{"d_mlp": 1792, "activation": "gelu", "norm_place": "pre", "parallel_block": false, "init_std_qkv": 0.0216, "init_std_o": 0.00306, "init_std_up": 0.0216, "init_std_down": 0.00306, "lr": 0.000642, "beta1": 0.95, "weight_decay": 0.33, "doc_mask": false}
Each number is 200 + 20 x the weight over its row's rms, rounded and kept within 0 to 999. Layers, rows and columns count from 0. The size before them is the row's rms in percent of the matrix's.

# layer 3 attention output (transposed), 640x448, rms 0.0147, rows 201-255, columns 288-319
107,200,212,182,178,197,217,188,192,190,210,203,248,219,244,182,226,180,206,211,183,201,206,220,198,213,194,219,199,224,254,194,188
078,188,166,187,212,223,204,216,199,187,205,188,152,197,167,199,173,190,195,211,190,216,187,193,233,179,211,185,200,195,171,172,207
100,214,210,190,191,198,182,194,194,196,188,203,230,211,185,160,183,168,179,176,205,207,202,219,209,218,212,211,196,204,224,197,212
094,204,198,221,191,204,199,207,199,209,200,235,217,202,232,215,193,197,224,208,196,222,203,162,186,206,164,221,162,231,192,185,201
112,197,194,231,209,187,196,226,164,191,211,197,159,216,203,226,187,162,205,197,200,227,200,192,204,227,164,201,176,195,181,189,219
096,197,195,163,220,217,217,199,194,220,177,231,177,185,174,185,190,188,168,208,183,222,197,168,170,182,233,217,225,173,173,198,164
094,204,237,202,176,192,188,202,184,192,187,176,193,163,218,193,248,214,188,195,228,198,253,191,180,215,203,188,194,209,197,176,226
090,202,238,194,174,207,202,194,228,178,215,184,250,203,217,206,221,185,224,188,203,216,186,197,218,219,193,175,185,215,223,201,232
096,211,224,228,200,217,185,183,205,240,205,185,173,174,165,205,200,205,187,174,223,206,249,149,213,172,195,155,214,198,163,210,189
111,187,230,195,193,191,201,174,212,209,183,223,231,233,224,223,190,200,247,178,195,219,248,233,254,191,146,183,177,224,212,232,211
102,208,151,177,250,192,194,190,214,199,195,218,182,191,216,189,237,218,224,212,188,176,179,219,189,181,246,184,169,234,228,211,198
114,210,181,203,161,208,198,213,204,211,172,231,210,179,178,171,180,228,191,248,221,188,205,210,187,218,203,228,217,182,201,191,192
083,205,245,205,242,223,180,176,196,211,239,210,194,202,212,216,182,191,199,177,204,205,221,164,200,188,180,150,196,235,180,226,198
088,207,224,215,177,164,198,156,191,203,164,183,207,203,193,180,210,207,188,173,199,204,227,178,234,205,201,173,211,207,211,234,193
091,184,195,199,220,222,187,193,207,200,228,222,189,155,228,233,225,211,185,199,188,214,172,178,162,162,213,201,197,200,170,211,185
111,169,223,181,215,161,214,162,236,206,200,194,237,203,231,192,225,198,211,203,184,208,206,245,231,201,155,189,193,220,183,212,192
090,197,175,191,221,210,181,223,197,201,236,210,176,220,223,197,207,187,164,190,197,205,176,193,195,213,205,201,202,168,193,161,214
096,202,160,184,196,170,164,210,184,208,190,212,195,230,197,175,189,204,207,210,212,188,185,218,238,209,197,200,186,218,226,181,186
088,176,208,225,209,201,204,232,177,192,231,177,199,184,204,214,198,204,207,210,212,198,193,203,157,197,196,209,199,189,219,188,200
098,190,179,210,213,176,201,191,171,167,209,192,194,213,226,217,222,195,192,208,212,202,147,207,208,203,207,202,166,176,209,190,211
117,167,198,176,250,182,204,191,179,207,193,204,181,186,192,172,205,212,195,220,179,203,200,196,188,191,217,228,220,187,161,188,181
088,208,204,218,173,158,197,209,211,199,206,162,226,213,204,205,216,158,210,161,209,191,195,193,214,199,159,170,196,234,243,202,211
109,207,199,225,176,170,216,177,205,217,188,199,195,229,191,206,174,200,208,205,218,196,226,218,241,216,161,183,201,209,213,217,189
096,187,215,192,226,220,203,252,212,181,178,192,175,187,192,168,207,219,192,199,197,198,206,190,164,188,271,210,189,192,172,166,201
106,230,185,206,159,214,217,234,209,204,225,181,202,212,200,240,190,216,205,206,211,191,208,184,217,171,207,193,220,206,203,209,213
092,204,203,178,209,193,184,222,229,235,176,180,153,203,198,224,200,207,205,190,187,221,169,220,195,200,198,199,187,184,179,181,222
089,204,208,178,177,212,214,207,242,245,170,210,185,163,165,182,177,207,220,218,201,206,205,188,216,186,216,214,245,192,183,204,183
103,207,180,215,183,191,174,214,198,235,200,193,189,212,201,230,204,212,198,189,211,204,213,166,236,183,180,201,233,201,173,198,195
094,179,177,183,203,198,190,186,221,233,193,231,199,199,186,215,216,180,194,230,157,176,205,192,195,211,210,227,202,185,218,211,208
096,179,183,214,195,181,205,219,180,180,214,187,196,242,225,217,214,156,219,198,204,223,180,214,228,222,159,197,185,191,241,181,221
107,165,201,194,228,191,212,188,198,176,208,218,192,170,194,173,218,211,203,203,197,180,198,191,179,189,215,190,225,170,187,205,194
100,198,190,168,219,222,199,180,212,225,182,168,217,207,191,215,200,195,177,223,171,210,141,182,194,180,210,218,209,188,191,187,191
090,205,183,184,232,185,211,205,188,246,191,170,186,185,206,206,209,196,184,170,184,184,189,192,218,169,198,218,232,193,179,213,180
089,211,224,213,225,193,217,196,215,217,204,208,181,181,175,190,208,167,167,207,162,204,183,175,163,170,188,234,231,174,189,233,206
108,242,195,218,156,249,198,210,213,187,195,203,217,192,187,191,192,233,185,210,211,189,190,179,169,195,232,193,200,203,209,182,210
101,200,192,220,174,192,231,220,207,164,209,165,191,222,231,196,182,181,221,237,217,202,203,248,257,228,171,193,184,230,261,191,195
090,213,216,194,194,190,232,217,192,164,198,182,200,190,201,179,237,223,197,225,195,206,187,207,180,185,219,216,213,189,216,202,219
095,181,171,214,210,191,170,201,181,209,200,227,158,208,172,168,176,197,170,212,195,182,232,211,202,202,191,208,211,183,201,193,188
099,210,226,195,209,178,212,165,198,213,193,182,186,179,209,204,222,259,220,172,214,202,211,169,189,222,193,180,172,220,151,189,208
102,181,158,194,234,206,195,214,154,195,203,167,187,212,198,183,206,210,129,221,202,194,176,182,199,195,222,212,244,152,178,186,173
107,168,184,157,257,204,183,188,180,212,205,204,201,205,207,205,243,177,193,212,162,210,164,177,199,189,219,209,204,186,181,219,190
089,188,240,210,216,153,175,220,184,194,204,196,212,172,206,189,193,208,184,254,221,186,219,174,181,174,219,176,177,177,192,201,208
109,199,211,221,175,184,220,216,195,180,215,179,223,222,225,212,201,141,203,199,207,217,207,200,229,229,166,174,167,219,213,184,216
101,196,212,184,213,181,225,186,190,184,184,167,240,203,241,190,193,210,225,233,213,204,142,245,225,227,181,205,182,226,214,201,182
080,156,173,230,186,181,175,190,218,192,204,226,191,203,196,214,185,155,200,190,186,201,208,215,239,224,167,181,183,184,221,224,212
098,230,186,189,182,206,182,187,234,178,186,208,210,174,193,206,222,202,217,169,188,184,179,190,162,190,211,216,198,238,229,190,215
098,178,175,202,233,192,209,168,197,189,191,206,175,191,189,202,231,238,174,175,215,163,207,195,169,169,229,207,206,188,164,207,187
094,174,227,204,188,189,253,198,177,185,198,178,214,206,191,203,206,172,212,196,164,194,238,236,236,201,154,180,245,200,218,246,180
111,161,190,189,243,153,183,189,203,217,211,195,182,200,208,197,217,206,181,170,181,195,181,204,198,189,205,223,213,174,181,208,191
099,184,195,178,232,185,168,187,190,178,199,193,192,209,235,183,205,195,199,198,198,204,181,208,225,226,216,171,211,202,188,181,209
101,188,217,234,195,202,219,170,170,205,201,189,194,264,205,236,185,152,209,205,196,200,188,212,246,205,152,194,197,207,190,217,186
099,214,192,190,180,203,153,254,218,220,207,203,153,170,184,211,203,238,202,170,224,205,213,167,217,210,227,194,192,198,167,181,211
097,195,156,199,194,218,198,205,195,214,161,204,191,181,161,201,173,227,173,218,197,175,202,210,182,196,211,204,193,191,198,184,191
090,208,193,212,224,197,230,201,213,193,210,169,168,173,215,237,209,226,241,207,204,180,175,210,224,204,194,194,171,198,211,216,209
112,215,186,197,226,215,187,156,217,217,177,212,215,188,197,215,225,196,221,165,194,184,227,210,168,181,195,191,167,231,189,235,206
# layer 3 attention value, 640x448, rms 0.0169, rows 202-255, columns 288-319
084,206,232,212,212,185,186,217,190,163,191,188,197,194,194,169,218,192,216,200,223,217,235,221,206,220,200,181,163,190,193,231,189
097,215,184,181,236,203,232,204,199,214,232,212,222,202,161,202,188,224,218,236,211,182,180,202,218,157,202,183,194,210,178,178,187
099,182,227,226,203,211,181,205,183,203,208,193,216,201,176,220,231,192,160,218,203,200,180,180,198,206,211,185,192,176,195,163,167
106,213,213,203,180,203,180,198,217,189,179,184,188,193,229,212,194,227,186,212,225,196,222,181,225,212,192,227,162,207,227,159,193
096,177,181,203,177,183,195,224,230,196,217,203,209,171,220,192,199,220,226,174,200,171,219,214,226,189,186,171,218,202,200,215,236
094,214,210,190,190,174,182,199,202,230,226,214,198,225,211,198,175,169,200,199,188,215,172,176,226,211,205,215,181,200,190,214,210
091,205,185,195,210,177,185,184,202,225,176,202,170,176,175,188,194,225,198,200,235,197,201,214,184,191,217,222,217,185,192,179,171
101,226,204,203,240,179,182,194,192,177,178,204,195,183,188,177,196,230,172,189,207,213,176,209,157,221,171,214,168,198,224,228,218
105,197,177,214,196,206,155,174,176,228,206,199,207,206,183,208,174,197,186,196,194,194,157,227,195,193,198,196,218,209,193,170,176
101,182,223,216,197,182,228,202,208,185,186,198,196,190,189,175,211,182,183,191,213,193,172,222,244,232,176,217,216,185,198,187,204
112,226,178,207,219,205,215,223,223,198,219,178,200,204,183,173,219,204,200,197,192,192,231,199,198,165,173,181,186,233,176,205,213
087,210,179,175,199,195,181,198,185,207,195,193,180,177,172,189,177,230,214,192,235,232,194,195,178,203,206,197,205,169,211,206,206
088,199,161,178,192,218,193,229,197,240,236,227,222,211,193,192,174,182,165,180,212,190,197,202,208,144,204,237,199,246,212,187,204
088,180,221,165,199,204,247,217,188,201,186,219,189,232,189,181,201,191,182,176,233,196,205,184,207,214,170,212,198,207,199,181,212
103,204,196,191,173,186,189,200,222,202,170,192,195,190,166,213,180,208,229,194,194,191,215,226,174,194,220,213,231,187,235,209,200
093,173,212,206,186,209,223,228,210,175,181,192,181,221,185,230,200,206,255,242,210,178,213,192,213,213,199,199,222,210,208,197,196
095,211,231,224,228,196,201,209,228,168,222,214,194,182,187,231,223,187,173,188,212,193,196,185,196,196,179,211,223,200,140,210,204
089,182,159,181,200,220,207,156,224,188,175,219,170,207,221,195,201,203,180,221,175,246,198,203,204,247,199,200,189,203,176,213,194
095,209,225,188,164,190,188,166,218,222,164,180,195,202,186,240,193,192,191,205,186,200,221,185,235,228,203,231,197,223,203,179,198
117,222,180,184,124,211,180,191,240,200,173,180,200,201,225,200,219,214,233,209,182,197,224,235,194,213,188,191,186,206,225,204,222
087,214,226,215,226,201,203,182,131,224,221,218,218,215,219,235,185,222,207,212,201,197,209,186,202,185,229,225,180,194,192,220,149
104,210,208,221,188,189,169,210,187,203,220,192,246,180,221,222,168,202,165,186,171,209,231,210,187,192,216,197,177,192,164,197,220
100,195,174,180,182,180,209,184,192,197,212,201,209,200,229,194,188,150,248,203,188,209,201,158,197,202,164,202,219,183,189,195,209
103,208,216,199,251,191,224,207,194,173,204,227,208,183,205,217,208,186,158,185,197,196,155,187,210,184,200,211,187,184,190,221,181
095,213,189,196,184,169,204,196,212,172,200,205,184,202,230,174,206,179,196,224,228,198,214,176,201,218,220,210,231,202,199,162,219
091,225,168,217,192,179,230,210,164,197,220,219,221,175,196,199,223,205,183,198,171,212,191,187,201,196,173,173,208,222,191,232,231
098,222,232,226,216,214,195,221,202,172,186,208,206,173,181,220,207,212,156,184,216,208,186,184,201,194,180,215,171,196,199,199,224
094,230,168,204,173,213,206,210,218,220,227,199,185,175,218,191,170,230,189,184,209,193,214,194,219,156,186,200,261,228,200,184,192
095,201,200,222,186,210,188,195,231,189,158,194,214,207,207,219,200,221,199,195,227,202,185,188,224,231,202,229,192,208,174,187,210
102,207,204,172,182,203,212,188,204,198,168,202,197,206,239,209,248,198,227,210,196,230,226,210,177,253,187,229,200,214,215,184,208
099,227,202,215,189,166,206,195,187,213,179,215,187,181,216,193,194,185,238,172,231,225,232,202,235,189,210,161,205,192,176,196,220
091,180,207,211,172,179,195,208,169,200,207,208,208,187,197,212,220,236,161,195,170,235,179,185,231,174,208,195,175,191,212,198,223
096,240,155,193,180,187,195,210,205,174,208,199,197,185,192,222,200,213,197,196,185,195,224,223,207,187,210,171,203,200,217,161,228
101,221,169,162,235,174,194,181,191,188,221,217,191,212,197,222,214,196,198,192,240,205,174,196,210,215,183,200,207,171,152,226,173
100,195,237,197,197,207,164,191,222,205,167,199,201,213,186,206,202,216,206,169,194,195,192,187,198,189,209,206,204,214,187,227,176
090,200,185,192,196,219,184,199,225,177,168,190,216,193,196,202,246,185,209,218,155,179,205,220,220,201,218,237,207,196,175,217,197
097,205,201,195,209,215,204,213,214,179,191,174,210,213,211,195,233,215,200,196,177,216,203,185,219,192,202,189,197,216,221,207,215
097,197,201,211,208,223,192,201,251,216,192,201,222,189,196,218,198,135,223,225,164,223,209,223,185,169,237,218,193,179,201,196,214
094,185,255,229,151,207,195,176,221,233,174,216,184,181,229,180,233,172,234,163,211,236,230,211,230,204,192,165,172,188,214,210,239
106,193,218,196,157,197,199,196,203,229,186,176,201,160,226,198,199,229,215,217,182,216,204,237,192,202,204,213,189,230,213,192,222
098,190,191,209,226,210,220,162,197,175,200,214,183,228,200,201,204,175,206,172,135,181,197,205,190,186,192,214,185,228,216,218,201
111,182,238,237,209,215,177,189,194,213,175,201,190,211,177,220,180,234,187,174,207,185,209,190,224,180,221,220,178,180,203,190,204
101,207,235,184,173,208,181,192,236,231,199,220,186,217,188,222,215,199,191,169,176,198,225,168,184,183,213,204,203,179,196,192,193
088,193,235,223,203,162,189,223,193,167,203,166,234,195,196,197,200,198,191,183,238,208,205,194,153,229,202,214,234,216,178,181,183
097,219,200,227,216,208,218,185,174,183,206,224,205,201,220,198,224,204,192,209,180,176,169,192,207,176,199,200,185,197,185,193,189
098,188,228,202,185,211,183,213,213,207,189,193,232,198,180,160,194,154,208,241,180,225,234,215,190,202,147,175,184,183,244,188,182
097,169,192,176,216,213,214,227,208,193,175,183,209,178,203,192,183,218,161,180,195,231,187,237,192,199,263,222,213,201,219,196,211
108,172,214,198,168,210,204,203,230,203,159,171,219,153,218,191,221,178,225,243,167,189,235,207,209,212,185,225,184,217,210,174,227
097,196,210,193,176,239,215,182,204,227,192,186,203,177,196,234,205,234,203,199,216,195,206,190,182,178,180,227,213,217,204,165,220
097,198,199,188,215,219,194,199,197,201,191,233,220,178,180,203,147,244,169,173,225,187,237,216,178,210,218,217,209,196,217,209,189
101,197,200,197,235,207,208,228,196,164,203,223,207,197,216,202,205,167,188,222,179,206,203,168,181,194,150,174,201,201,191,212,217
095,216,223,218,202,186,195,187,195,189,221,228,167,219,238,192,235,178,209,184,190,221,200,196,204,198,179,163,215,215,198,202,241
096,219,201,204,220,189,207,213,191,204,180,194,227,227,196,143,237,184,183,196,184,193,195,219,185,198,230,178,218,207,201,175,180
108,193,200,180,191,214,210,225,176,179,224,199,204,224,183,187,157,215,181,237,208,198,206,240,220,181,184,186,248,180,239,182,174
# layer 3 attention query, 640x448, rms 0.0249, rows 256-308, columns 288-319
110,203,188,193,241,162,205,176,207,197,205,228,188,211,184,197,221,189,199,162,183,201,195,182,211,179,216,174,243,194,210,209,196
093,195,164,180,258,168,204,215,191,196,214,207,169,173,209,179,212,194,223,230,217,237,178,217,194,184,232,202,182,229,213,179,176
101,209,193,181,222,183,193,191,171,169,225,228,167,204,180,189,183,215,212,196,177,191,165,176,173,194,218,182,216,200,186,218,193
104,216,204,185,192,189,196,184,213,170,204,181,184,252,181,233,241,196,195,202,217,200,260,185,213,200,170,206,241,199,231,212,197
102,227,224,203,193,205,167,155,184,216,226,164,175,199,207,211,214,198,193,210,201,206,201,184,241,207,213,202,227,202,192,180,217
106,211,187,218,172,229,208,227,202,230,194,183,230,223,182,204,177,180,218,221,216,157,201,214,185,229,156,217,174,179,173,183,208
089,195,195,210,166,181,184,246,235,193,179,220,205,199,206,205,204,234,156,195,219,210,202,202,172,205,195,198,176,220,205,176,182
097,209,206,216,224,181,234,197,208,140,205,206,215,195,178,202,227,175,163,228,193,196,201,198,211,186,170,198,172,216,231,228,200
094,176,214,206,178,214,203,211,182,242,194,212,197,185,216,188,190,225,208,205,191,194,213,224,198,199,246,215,172,194,153,185,217
110,175,188,208,204,182,201,213,209,179,209,260,172,207,214,209,199,203,188,180,184,192,198,182,179,188,177,199,180,222,212,228,166
106,231,157,214,196,245,185,198,212,213,216,189,203,219,233,210,206,196,200,224,201,180,221,166,224,178,177,224,219,178,217,188,205
094,187,183,205,211,199,188,208,240,183,214,214,205,186,239,226,204,201,164,199,205,206,226,194,167,201,201,211,182,205,214,177,197
101,221,182,229,214,191,205,187,206,188,226,216,174,218,180,201,238,189,192,174,188,198,200,196,203,182,192,177,222,217,216,233,225
096,226,169,189,235,199,215,178,186,188,198,205,192,212,187,218,176,185,200,205,221,198,186,255,194,174,187,195,227,183,178,248,205
101,209,224,173,199,192,213,222,154,185,192,204,193,232,155,206,199,227,200,206,176,176,207,174,187,223,192,222,176,178,159,214,192
107,183,201,229,234,193,195,201,163,194,211,210,179,176,208,190,232,196,203,202,216,202,199,206,178,158,249,163,196,218,181,205,225
100,219,225,216,184,198,228,171,177,208,194,157,165,216,199,238,215,196,203,188,230,199,222,227,208,211,186,193,206,182,183,185,211
100,227,203,200,196,159,197,200,184,184,211,195,204,190,182,185,196,212,202,223,164,207,172,202,210,236,204,209,194,191,177,172,226
088,188,208,220,211,228,253,203,221,231,173,190,215,206,238,206,194,194,196,216,213,175,246,176,194,153,201,209,204,165,186,208,215
101,224,203,215,198,192,194,212,189,203,207,197,200,199,204,181,184,222,195,198,184,175,191,203,174,188,226,215,196,187,177,186,212
095,200,229,207,232,200,221,215,204,181,201,224,185,176,185,205,210,188,149,169,217,197,190,192,168,184,204,197,165,224,227,240,193
112,160,180,222,201,210,183,246,236,217,219,160,221,208,230,165,206,221,239,204,209,182,194,212,209,204,215,192,180,184,168,163,197
090,169,210,211,181,190,224,198,209,223,172,184,227,208,203,217,181,169,186,219,198,217,204,219,204,220,148,200,194,219,194,215,220
093,162,231,178,192,199,182,176,229,179,208,193,220,177,203,217,172,198,174,197,181,213,221,168,193,196,188,169,201,221,246,214,180
105,236,191,195,179,209,194,165,194,242,235,175,221,186,203,193,204,172,204,204,190,211,190,213,210,206,165,199,215,193,190,186,215
095,178,188,202,162,221,176,203,187,244,188,239,209,193,215,198,177,219,239,198,185,188,196,239,209,236,208,223,196,192,169,182,205
101,184,199,175,191,211,218,228,202,221,196,219,229,195,215,191,186,195,210,198,199,181,214,232,182,235,176,240,146,196,191,176,196
103,197,180,209,201,165,174,211,176,211,212,211,146,235,173,181,207,207,189,215,200,198,203,212,187,182,219,207,223,185,177,206,184
106,223,211,199,217,212,189,189,195,215,199,177,214,192,195,197,213,174,195,232,175,200,195,181,200,181,186,200,220,215,196,177,228
110,189,160,206,231,181,210,196,185,198,207,227,168,196,197,211,227,175,173,178,190,180,202,187,176,154,212,207,211,194,195,232,218
105,206,214,222,218,188,216,205,168,171,221,216,173,186,171,223,219,194,137,198,206,186,204,217,188,146,211,192,187,240,204,226,184
103,181,233,206,183,218,204,187,202,193,211,204,219,172,231,195,168,206,179,218,231,186,207,221,184,196,205,193,211,209,181,194,186
105,209,172,217,178,239,177,208,219,242,207,157,223,182,247,197,237,171,183,209,199,189,218,224,200,203,222,202,208,207,194,162,232
116,221,178,191,251,194,225,190,192,181,209,191,181,220,169,211,219,150,174,176,214,189,212,182,202,148,183,205,234,194,219,228,232
104,224,224,191,226,197,203,159,160,164,195,219,205,205,181,219,174,200,156,179,190,196,203,184,179,189,224,192,161,210,225,264,207
105,168,221,209,165,211,185,184,188,180,196,221,207,222,200,246,157,220,196,189,193,206,218,174,188,220,174,199,219,205,221,224,193
098,205,224,220,168,196,178,205,182,176,213,207,196,175,201,229,192,195,163,223,157,229,192,198,204,232,164,192,214,234,237,172,200
108,189,217,180,184,194,218,212,177,157,213,202,184,220,185,215,200,222,152,194,173,211,214,167,203,231,193,220,197,232,212,215,166
113,190,219,198,216,215,208,151,204,174,213,221,182,199,232,210,190,167,187,210,202,197,211,193,177,177,184,178,207,206,244,230,204
102,186,197,207,231,245,221,194,248,217,207,201,220,184,204,197,207,181,211,214,220,174,222,222,184,186,190,211,177,189,174,170,200
101,209,158,192,183,203,179,220,192,209,213,189,198,189,222,185,178,248,240,212,197,172,169,218,189,213,224,199,220,194,193,183,199
104,177,201,208,137,215,192,228,196,243,183,187,219,193,220,183,218,225,240,205,165,193,218,225,217,249,200,214,193,197,175,159,194
095,182,173,209,173,201,231,218,185,199,205,206,250,219,193,198,201,166,227,207,215,209,169,242,192,221,205,215,189,150,216,206,228
112,193,223,205,215,213,194,167,189,186,187,205,201,213,179,202,167,183,193,220,218,195,234,207,206,221,158,211,202,202,216,216,190
102,231,188,206,188,177,209,197,170,149,217,234,177,220,171,223,203,229,170,191,185,195,168,190,220,152,223,211,244,219,203,207,216
109,196,191,192,201,225,205,223,198,204,228,154,198,202,193,173,202,230,219,196,213,192,192,202,202,177,265,173,202,183,175,169,200
099,227,211,191,178,192,154,177,171,207,182,211,221,181,191,192,178,189,208,192,197,224,179,215,183,262,183,190,176,218,174,183,184
100,219,182,228,190,204,221,210,200,180,247,137,208,221,179,173,211,190,209,207,215,174,169,208,217,194,203,188,193,183,187,212,226
103,169,190,222,174,226,194,203,219,195,193,136,215,199,204,161,231,180,209,244,223,196,165,210,195,203,191,191,184,222,223,170,218
102,204,213,205,192,203,187,195,210,201,189,182,214,185,211,150,196,192,215,217,213,191,195,203,206,239,194,208,181,198,174,185,211
100,207,204,207,152,185,205,224,164,201,208,155,209,209,177,203,187,234,202,210,191,209,201,213,208,215,234,197,204,174,176,143,218
103,204,241,192,219,187,203,178,202,200,193,211,200,212,208,174,205,167,212,190,207,202,189,208,217,196,205,197,216,214,217,191,223
099,243,197,192,201,199,198,187,161,180,200,210,182,203,169,187,191,198,182,193,184,173,180,207,176,196,209,171,187,196,185,230,203
# layer 3 attention key, 640x448, rms 0.0242, rows 256-307, columns 288-319
108,221,184,212,191,185,206,164,164,183,231,191,185,232,199,205,195,148,200,183,227,192,209,211,215,177,178,219,221,209,202,182,194
094,228,189,233,215,201,240,150,180,199,218,209,171,165,203,209,192,164,185,210,194,220,210,187,193,193,204,184,252,219,218,186,216
103,209,209,184,214,184,192,170,212,189,222,215,204,222,199,215,202,198,207,178,205,214,179,234,205,213,211,202,241,207,223,206,209
101,201,200,215,204,202,199,215,206,181,193,188,176,187,209,180,181,226,209,172,198,184,210,201,225,187,206,196,175,194,171,206,188
098,197,207,230,210,198,227,201,175,187,217,181,181,187,206,203,152,182,159,173,203,208,193,225,195,200,201,184,218,208,200,200,243
104,161,218,202,173,201,146,216,221,198,191,181,206,226,215,197,208,199,209,221,201,198,210,182,228,199,203,185,165,171,177,208,165
090,201,179,189,181,187,196,200,221,241,204,230,218,220,212,199,233,172,225,175,209,232,193,191,167,237,221,199,194,168,188,203,185
100,200,188,216,216,212,199,179,204,207,169,201,186,217,202,182,230,186,217,184,209,207,229,168,215,203,176,198,213,214,179,191,193
095,226,215,182,208,197,226,169,209,219,226,230,206,183,191,230,201,210,202,209,219,221,195,195,155,207,213,191,220,167,195,200,193
109,180,181,202,192,190,200,189,213,220,195,257,184,247,202,176,237,153,222,190,197,224,204,200,209,206,190,229,219,206,211,208,203
107,159,207,215,156,213,212,190,233,209,217,158,205,236,187,194,208,162,208,210,169,176,209,186,239,224,226,214,130,170,191,197,181
092,171,207,210,154,223,217,210,207,224,169,207,227,227,198,174,223,169,204,181,177,232,191,196,222,208,192,218,191,167,185,206,196
100,227,154,195,189,208,203,186,181,204,199,205,205,229,189,200,179,175,189,176,208,223,223,194,214,175,207,201,216,207,185,207,195
100,215,227,200,221,197,166,206,177,169,186,216,164,172,170,212,183,225,180,191,181,201,190,211,214,183,206,210,179,226,185,213,197
097,211,182,161,191,197,210,180,197,191,219,210,205,164,204,206,225,243,237,200,182,176,189,226,229,229,211,186,218,162,200,198,196
102,218,185,205,213,189,223,202,183,221,205,206,190,208,188,218,192,163,142,188,234,253,208,194,182,181,209,227,227,200,182,223,212
103,197,219,205,213,204,227,201,182,168,195,171,166,185,195,186,173,200,140,202,223,200,235,163,207,183,226,199,221,193,219,238,205
101,216,150,208,222,219,178,169,209,221,213,214,207,173,230,199,203,226,225,191,222,178,181,219,179,189,202,179,217,193,205,177,191
092,210,226,179,225,206,195,207,211,191,191,182,223,194,146,224,199,209,208,226,185,208,223,231,190,185,201,175,178,216,187,208,199
101,194,204,201,141,189,173,207,225,253,229,186,192,224,217,200,182,210,173,234,223,217,195,175,226,183,229,228,189,199,198,200,203
094,224,212,203,194,225,204,196,198,208,187,243,207,209,201,172,220,168,194,169,190,219,231,190,198,188,213,203,214,205,223,185,194
111,231,213,209,204,193,192,182,234,204,201,162,250,207,192,193,194,192,184,196,231,214,214,196,186,203,191,225,186,157,211,198,200
098,196,207,207,199,195,184,208,188,195,190,219,214,161,211,198,167,235,151,213,206,214,234,203,188,215,188,184,206,237,195,180,216
092,179,228,176,220,223,182,197,224,233,161,214,227,187,184,194,236,149,256,214,184,178,214,217,184,238,177,183,193,170,229,172,182
110,164,206,208,156,239,171,182,183,194,190,196,186,161,203,172,183,202,196,208,165,164,202,180,225,199,188,177,196,244,195,179,206
101,203,211,204,170,209,215,193,180,176,212,214,211,179,197,222,199,218,181,219,217,199,175,177,189,186,215,180,203,193,162,200,184
103,179,208,206,190,215,210,166,181,205,182,223,188,238,216,194,235,198,216,228,186,190,190,144,192,201,176,212,189,204,182,188,184
101,215,184,210,206,166,231,148,209,168,215,193,181,237,168,205,185,186,221,171,219,206,181,184,204,175,207,194,236,198,204,242,180
105,198,187,203,203,206,156,233,222,218,181,189,217,209,244,225,199,207,156,208,208,209,232,204,164,207,235,216,175,206,217,211,223
106,213,179,198,202,188,204,189,193,211,207,190,193,242,163,223,189,162,160,172,181,215,221,183,206,176,192,200,186,234,182,194,169
107,203,195,191,191,185,224,168,183,184,192,219,191,207,201,183,198,168,204,190,207,231,222,183,209,195,173,195,259,210,209,210,217
109,185,235,187,178,212,209,209,210,206,207,213,210,184,180,213,226,181,205,238,206,229,180,216,173,225,209,188,186,181,175,232,200
102,195,200,210,190,169,184,193,209,204,196,173,232,211,191,186,173,162,170,201,200,203,205,186,178,189,208,209,177,185,187,218,199
115,206,155,198,197,177,208,196,172,182,200,189,189,216,194,190,187,151,168,183,223,194,226,153,217,164,210,187,208,236,197,189,186
103,221,200,173,206,220,218,172,204,210,202,224,182,220,184,180,236,197,227,196,189,187,229,191,204,188,198,182,214,229,218,195,218
101,188,230,189,188,205,214,195,200,214,202,228,218,194,226,188,251,238,270,197,195,174,201,202,228,250,199,208,199,165,184,181,199
098,188,194,230,199,205,244,206,177,215,201,240,208,168,248,164,203,221,208,201,161,204,215,195,209,250,217,183,239,201,226,190,209
104,148,188,197,200,227,189,184,228,213,191,207,199,226,205,168,238,180,283,208,182,175,179,210,190,206,195,203,199,180,235,204,191
111,191,210,206,224,213,205,205,170,167,193,223,181,188,178,203,182,174,191,186,163,207,210,198,194,182,191,204,195,229,219,202,200
103,189,197,191,183,217,184,205,193,189,184,183,210,200,185,215,196,174,193,204,200,220,235,176,178,192,195,232,145,238,192,210,187
105,182,226,211,202,221,198,236,223,173,199,166,193,181,196,206,201,242,180,181,170,184,188,222,217,207,211,193,153,197,208,190,222
104,190,208,178,196,204,176,214,210,200,218,206,229,174,224,202,201,225,203,214,209,198,208,202,189,222,184,212,196,185,188,207,196
098,206,224,195,201,216,190,224,191,205,160,184,184,180,212,216,188,264,163,206,196,173,224,190,221,170,224,195,165,217,196,225,204
112,177,212,188,196,232,208,192,196,188,198,236,196,163,197,207,220,237,237,204,152,187,198,189,212,226,209,183,199,189,195,186,201
101,212,181,212,212,197,225,190,210,194,203,208,181,236,200,159,202,221,199,189,191,188,208,213,237,178,220,209,239,192,219,229,220
106,201,216,198,217,170,202,214,199,180,173,172,209,201,205,200,185,175,147,213,239,223,220,181,194,179,198,210,214,195,196,230,216
099,196,219,172,189,193,184,165,212,204,201,221,186,161,205,199,214,196,210,225,197,214,167,228,174,226,175,175,205,204,219,188,193
095,227,185,226,218,202,181,216,233,200,200,183,203,171,206,218,181,234,180,200,218,198,226,213,207,195,235,210,213,229,192,222,230
101,190,194,209,209,201,172,228,209,222,174,188,251,204,166,200,173,157,159,169,226,225,204,170,159,187,183,194,195,209,196,220,203
096,183,209,188,211,209,161,210,223,234,206,212,204,171,218,213,220,208,194,221,200,192,201,198,170,229,186,196,160,166,205,196,199
104,201,190,198,201,204,215,206,224,194,213,198,202,187,203,185,196,234,193,203,199,188,218,194,231,174,215,169,208,192,192,195,214
102,222,194,181,215,197,212,210,191,198,210,195,224,211,194,246,189,195,168,191,229,174,234,215,202,201,175,191,208,235,216,202,224